Each number is 50 + 12 x the weight over the matrix's rms, rounded and kept within 0 to 99. Layers, rows and columns count from 0.

# gate: layer 5 MLP gate, 320x128, rms 0.179, rows 304-319, columns 0-63
# up: layer 5 MLP up, 320x128, rms 0.18, rows 304-319, columns 0-63
# down: layer 5 MLP down (transposed), 320x128, rms 0.153, rows 304-319, columns 0-63
gate304:54 47 52 69 36 48 42 45 35 50 41 49 56 31 47 64 32 29 61 27 45 51 30 35 51 57 73 67 37 46 51 33 46 45 29 48 42 56 46 59 57 29 69 48 65 54 55 55 36 50 34 53 55 46 29 44 53 47 43 54 39 39 66 77
up304:70 56 35 57 34 23 59 51 55 47 60 58 36 38 40 64 54 32 34 61 54 29 41 59 65 44 49 28 55 44 44 64 61 38 67 46 51 61 41 39 52 35 46 74 65 73 75 52 42 81 10 55 47 40 32 50 69 62 27 58 46 56 49 31
down304:59 55 43 36 74 40 44 66 56 65 39 35 40 46 52 57 68 44 55 65 49 58 55 35 58 50 26 56 46 47 46 58 35 51 62 41 42 57 40 48 29 38 42 62 47 78 46 54 40 87 43 66 48 38 46 71 72 55 44 53 51 56 35 40
gate305:37 48 53 40 62 68 47 91 33 32 52 44 32 58 66 52 49 55 38 67 57 47 58 41 68 54 59 53 37 45 64 49 50 44 59 54 58 40 19 44 52 57 49 63 68 60 59 54 46 37 47 16 49 60 70 43 68 39 40 66 48 46 78 62
up305:34 56 41 53 52 62 53 64 31 31 62 48 29 62 72 54 33 53 60 57 38 47 28 45 51 43 24 39 53 67 34 50 57 38 72 53 67 50 52 65 78 38 59 66 44 51 48 31 60 50 54 39 43 56 56 36 49 38 23 52 34 54 35 27
down305:35 79 30 47 37 41 54 49 56 50 58 47 37 42 44 40 36 41 49 56 61 37 72 50 74 33 47 58 56 59 41 46 44 76 74 72 62 51 52 49 47 54 69 43 44 41 59 53 37 62 46 50 66 68 60 59 48 48 62 43 33 51 63 57
gate306:40 62 58 37 63 37 57 72 38 37 50 62 48 47 42 22 66 46 58 58 44 60 50 50 38 53 45 33 53 48 58 38 62 55 40 39 36 48 60 58 45 49 55 39 40 41 51 36 33 41 65 69 44 47 39 55 51 55 48 50 69 64 50 30
up306:39 46 47 65 49 48 66 56 55 41 70 33 40 70 74 55 50 49 54 47 63 34 46 46 39 34 45 56 39 33 69 66 52 46 33 65 61 47 39 42 43 48 45 39 39 36 63 43 30 66 49 57 49 37 51 60 61 58 42 47 37 44 35 54
down306:43 27 50 28 43 53 31 32 54 64 65 44 50 69 29 54 42 36 21 56 59 33 37 59 55 53 55 35 66 56 33 64 41 32 71 33 57 43 42 41 29 28 54 58 51 54 56 57 54 58 53 42 39 47 53 46 53 45 67 69 49 48 51 66
gate307:50 48 46 44 61 59 67 26 35 46 50 55 53 45 31 56 56 45 45 18 68 54 53 55 45 69 44 45 43 51 60 38 46 46 48 46 49 22 61 40 61 51 42 51 64 31 70 47 43 47 42 49 18 63 52 63 53 62 33 40 50 51 62 47
up307:60 60 58 69 49 30 51 61 55 45 51 49 42 66 46 66 49 66 39 63 43 72 36 69 40 65 61 33 59 26 44 71 61 65 52 51 37 52 62 33 27 47 62 66 51 66 60 31 40 50 51 57 37 40 52 50 35 35 29 45 50 38 65 32
down307:57 34 46 34 32 32 53 47 54 62 48 39 51 56 53 46 63 49 27 36 50 64 40 43 58 45 41 45 64 58 73 53 60 44 42 58 48 45 52 28 45 75 48 55 36 62 43 54 43 58 74 61 64 56 32 58 57 56 54 50 68 54 64 35
gate308:49 38 54 44 35 30 30 66 44 40 43 67 54 32 51 45 60 43 77 63 41 41 60 38 47 55 44 50 56 69 47 52 43 43 42 54 66 45 65 72 61 65 41 51 53 53 54 58 63 56 42 26 45 40 55 53 59 23 32 38 58 45 47 51
up308:58 48 56 57 45 32 60 44 51 39 51 58 66 37 58 69 62 65 40 45 40 51 59 72 62 52 51 64 48 38 45 46 38 43 53 60 39 38 46 55 38 48 53 46 52 65 32 14 47 50 60 47 43 40 47 65 49 36 56 47 53 58 52 42
down308:58 43 44 80 71 26 40 53 61 53 52 58 76 50 49 74 53 42 30 37 73 34 62 53 76 49 59 67 55 74 60 69 42 55 59 47 46 47 48 39 61 36 61 45 44 56 32 63 65 50 39 46 74 42 52 73 48 14 62 48 67 43 34 55
gate309:30 36 39 59 75 44 59 27 41 45 76 32 69 58 50 67 47 52 51 43 57 75 32 53 41 41 56 48 52 40 46 43 28 33 42 52 52 54 36 41 75 52 47 32 49 48 48 65 47 25 71 49 49 44 29 47 42 55 41 34 70 47 50 46
up309:52 52 83 54 67 45 55 46 59 54 57 38 48 55 42 58 36 70 40 70 51 39 30 51 51 37 68 28 53 61 42 32 54 42 47 50 46 36 39 52 59 40 63 51 50 82 56 57 51 61 35 56 29 45 50 73 48 49 75 67 64 54 67 24
down309:41 32 23 50 58 54 52 54 67 73 78 47 58 79 44 55 50 64 51 40 68 27 40 50 27 58 34 26 49 42 51 51 47 47 34 66 31 54 37 39 61 55 56 68 44 42 53 38 49 40 45 60 60 67 48 57 43 69 63 52 53 55 56 50
gate310:39 66 56 61 62 67 68 58 67 53 40 40 51 53 48 61 22 53 52 37 61 67 17 51 48 66 60 33 54 45 47 63 36 30 64 58 59 24 67 40 46 36 49 62 68 70 49 56 41 64 52 20 36 61 93 55 31 57 53 47 39 56 50 56
up310:59 46 37 58 54 64 51 54 50 45 44 67 38 31 62 71 35 47 45 67 32 47 46 45 67 49 47 42 42 55 42 61 67 47 59 58 55 53 63 36 57 43 65 65 50 23 46 52 59 44 52 54 68 53 56 42 47 45 41 67 56 38 56 58
down310:62 44 56 47 33 57 44 58 43 37 40 37 23 34 30 34 46 60 39 71 52 37 63 47 36 59 38 58 61 47 68 59 45 35 30 39 39 31 43 70 30 36 34 55 55 76 46 60 24 64 56 57 49 37 59 45 50 38 53 46 42 43 67 52
gate311:51 49 46 48 47 57 42 63 35 56 56 40 43 53 54 36 14 53 39 44 50 52 57 55 60 41 48 43 38 54 40 70 41 44 56 39 55 69 49 41 52 63 56 61 57 58 55 74 66 63 72 41 73 45 36 54 38 41 39 35 54 57 63 44
up311:38 55 51 39 53 40 51 74 53 25 29 49 38 46 52 36 30 61 48 52 18 55 38 56 47 57 55 54 31 39 43 46 45 51 35 42 52 74 61 55 34 47 55 67 62 52 60 56 61 52 45 44 24 48 68 56 52 24 45 34 34 43 38 39
down311:55 59 60 39 51 48 41 39 44 50 40 35 47 36 67 43 95 67 45 67 39 54 38 27 60 47 63 52 41 65 38 55 43 34 53 49 25 31 62 52 59 64 49 65 52 60 54 48 52 64 66 72 56 54 61 39 58 34 57 57 47 50 53 40
gate312:68 52 50 50 55 53 57 39 57 52 43 58 47 47 28 51 52 47 43 60 66 49 50 69 63 45 48 55 53 56 44 31 33 63 48 48 53 39 52 45 44 40 58 34 63 54 72 60 69 49 41 28 55 60 42 35 43 74 46 57 65 37 45 50
up312:61 45 49 46 63 57 58 47 32 52 47 05 55 41 48 65 30 66 51 58 59 61 49 49 51 52 74 53 53 50 36 60 68 45 44 59 38 36 58 35 40 40 61 68 46 54 34 48 56 53 58 55 32 57 31 39 71 60 21 45 24 62 60 46
down312:27 50 58 63 56 56 52 55 47 57 45 30 44 63 34 56 39 55 39 49 25 58 51 77 70 43 62 34 58 77 47 58 51 74 47 44 51 66 50 43 42 50 49 41 59 55 50 65 44 47 52 51 61 55 55 63 72 48 45 73 41 50 44 53
gate313:70 44 43 60 22 31 51 58 57 31 46 40 40 51 63 55 52 37 35 47 44 46 56 40 51 52 49 55 53 47 44 57 64 31 51 67 39 52 59 18 38 65 65 53 37 37 23 47 67 43 50 40 28 54 31 32 32 81 86 54 54 43 44 60
up313:50 74 71 34 26 46 58 49 40 48 65 43 63 33 72 61 58 66 63 37 68 57 41 72 44 62 64 50 61 79 58 63 48 52 36 27 44 59 32 56 53 66 44 53 36 68 46 51 64 34 36 74 48 57 49 58 52 60 40 44 47 58 54 35
down313:51 51 44 58 37 59 51 49 55 45 55 75 44 64 60 57 49 42 55 30 40 62 44 35 48 26 40 47 62 28 13 38 53 58 36 45 28 42 50 66 56 61 53 43 59 66 53 44 41 46 68 42 50 56 38 54 54 47 45 52 44 67 43 59
gate314:52 46 49 35 57 55 56 40 46 41 53 55 53 55 44 29 49 52 68 48 51 49 49 59 35 32 63 53 47 51 69 34 54 51 43 47 43 56 64 32 30 65 41 38 49 68 55 64 38 68 70 45 46 22 56 38 38 48 47 49 50 30 74 39
up314:61 48 63 45 43 35 52 57 50 49 46 42 39 49 61 26 74 50 54 34 53 59 53 57 53 51 77 57 51 64 81 54 33 50 52 42 40 56 29 49 64 50 48 28 62 37 37 47 48 39 33 30 38 43 62 56 55 75 40 62 65 68 36 59
down314:56 42 38 50 46 34 48 47 68 71 58 36 44 62 42 41 53 44 64 51 64 40 70 55 36 44 36 33 28 37 46 58 48 57 44 43 63 56 52 62 64 34 52 42 58 67 33 48 56 42 56 76 58 55 45 66 57 69 46 34 48 54 65 46
gate315:49 81 46 62 55 42 26 68 65 51 83 54 40 66 44 48 39 41 41 54 60 57 55 59 54 28 45 45 50 50 46 54 48 52 28 39 60 39 41 52 51 67 51 50 45 60 46 51 42 57 53 44 74 46 51 51 35 38 57 48 27 20 59 51
up315:50 54 47 46 64 33 56 41 43 22 51 79 61 50 53 47 28 78 41 64 47 40 74 41 33 58 80 37 66 53 41 74 46 55 56 55 64 41 43 39 44 35 57 24 62 52 46 66 34 37 36 85 67 50 33 63 36 53 50 55 37 57 53 41
down315:36 36 50 58 42 37 55 44 73 57 62 61 57 51 67 42 43 59 37 49 61 60 59 48 56 84 30 60 56 37 77 49 38 56 58 58 61 58 46 63 45 52 37 71 43 33 59 26 32 16 57 37 36 36 30 50 43 60 47 34 56 79 48 50
gate316:60 35 51 39 69 42 62 59 30 43 33 57 59 58 53 48 51 38 51 48 51 56 59 63 21 22 31 56 69 43 48 43 40 59 52 43 41 24 56 58 49 38 62 50 24 67 57 36 39 43 56 30 53 45 67 68 54 61 55 50 54 49 55 52
up316:39 53 42 58 30 40 44 55 61 65 57 40 49 33 60 51 52 53 43 43 54 30 41 46 58 66 50 46 59 45 68 34 40 33 59 54 36 48 47 36 26 48 55 34 46 66 44 34 60 38 56 72 66 52 39 42 37 69 53 58 41 37 84 72
down316:58 39 63 39 42 51 59 49 38 52 43 55 42 58 50 49 47 40 44 47 33 30 38 45 42 49 50 57 50 63 33 50 44 73 45 48 37 23 53 74 31 50 66 57 58 74 37 30 36 50 57 40 37 40 44 56 57 44 65 53 47 59 49 42
gate317:61 61 59 41 45 53 75 65 70 48 29 53 26 42 46 75 26 30 41 50 53 46 35 51 40 43 31 39 52 65 63 40 82 52 38 55 45 59 48 39 67 21 50 43 43 46 60 50 59 58 85 47 60 52 40 72 57 39 61 61 55 48 50 47
up317:49 58 66 59 56 31 52 73 26 47 35 34 66 49 67 73 40 36 39 44 42 45 63 47 43 55 60 56 61 39 44 42 66 67 32 65 56 37 65 39 59 28 43 71 55 49 56 29 52 63 31 47 38 38 44 44 76 48 54 60 54 60 35 62
down317:40 50 65 46 41 49 62 66 66 63 50 58 54 63 50 30 48 41 47 69 54 36 50 49 35 48 51 53 46 55 62 51 76 42 45 33 45 54 40 52 52 25 48 61 56 48 47 57 46 47 50 69 32 38 38 72 67 51 69 31 41 36 50 55
gate318:51 45 50 55 29 66 52 47 57 53 46 26 52 60 59 48 54 20 46 40 53 39 42 62 46 62 29 60 42 47 44 39 35 56 55 38 40 32 53 46 47 60 61 77 32 38 33 46 69 66 41 23 36 67 36 32 41 46 46 60 65 46 30 61
up318:64 41 49 63 48 58 41 45 75 50 40 45 58 41 45 46 57 31 67 68 45 42 20 55 33 58 41 44 58 49 17 46 50 58 42 36 43 53 59 39 37 61 45 63 33 45 34 53 52 51 39 54 35 54 50 33 22 27 57 53 46 37 52 70
down318:44 29 52 64 52 45 50 30 54 61 56 45 47 26 43 42 35 48 49 65 38 61 58 50 38 70 49 19 42 42 47 43 63 49 67 26 50 50 42 43 59 52 44 48 42 50 55 45 57 35 41 59 50 44 42 39 29 27 61 66 52 35 56 62
gate319:47 36 54 29 39 54 51 46 52 59 61 43 42 57 62 57 46 43 47 80 71 44 57 37 54 43 47 52 37 21 32 65 46 73 68 45 49 60 51 69 44 72 37 45 60 45 42 50 70 53 57 34 31 50 58 51 54 55 49 30 64 35 44 47
up319:75 38 46 75 59 39 50 61 58 23 52 32 37 52 58 47 44 25 59 60 68 55 40 54 49 26 59 53 36 43 44 54 37 74 68 38 58 37 58 76 54 25 47 60 60 58 48 46 53 54 54 44 47 50 41 33 59 47 29 36 47 26 66 43
down319:55 54 82 24 29 78 71 44 52 50 55 26 56 49 47 46 38 46 62 47 76 50 29 49 51 67 49 52 28 73 42 67 52 66 41 50 52 53 65 44 35 26 42 38 48 46 70 55 57 64 39 21 62 59 37 50 68 24 54 48 62 42 53 55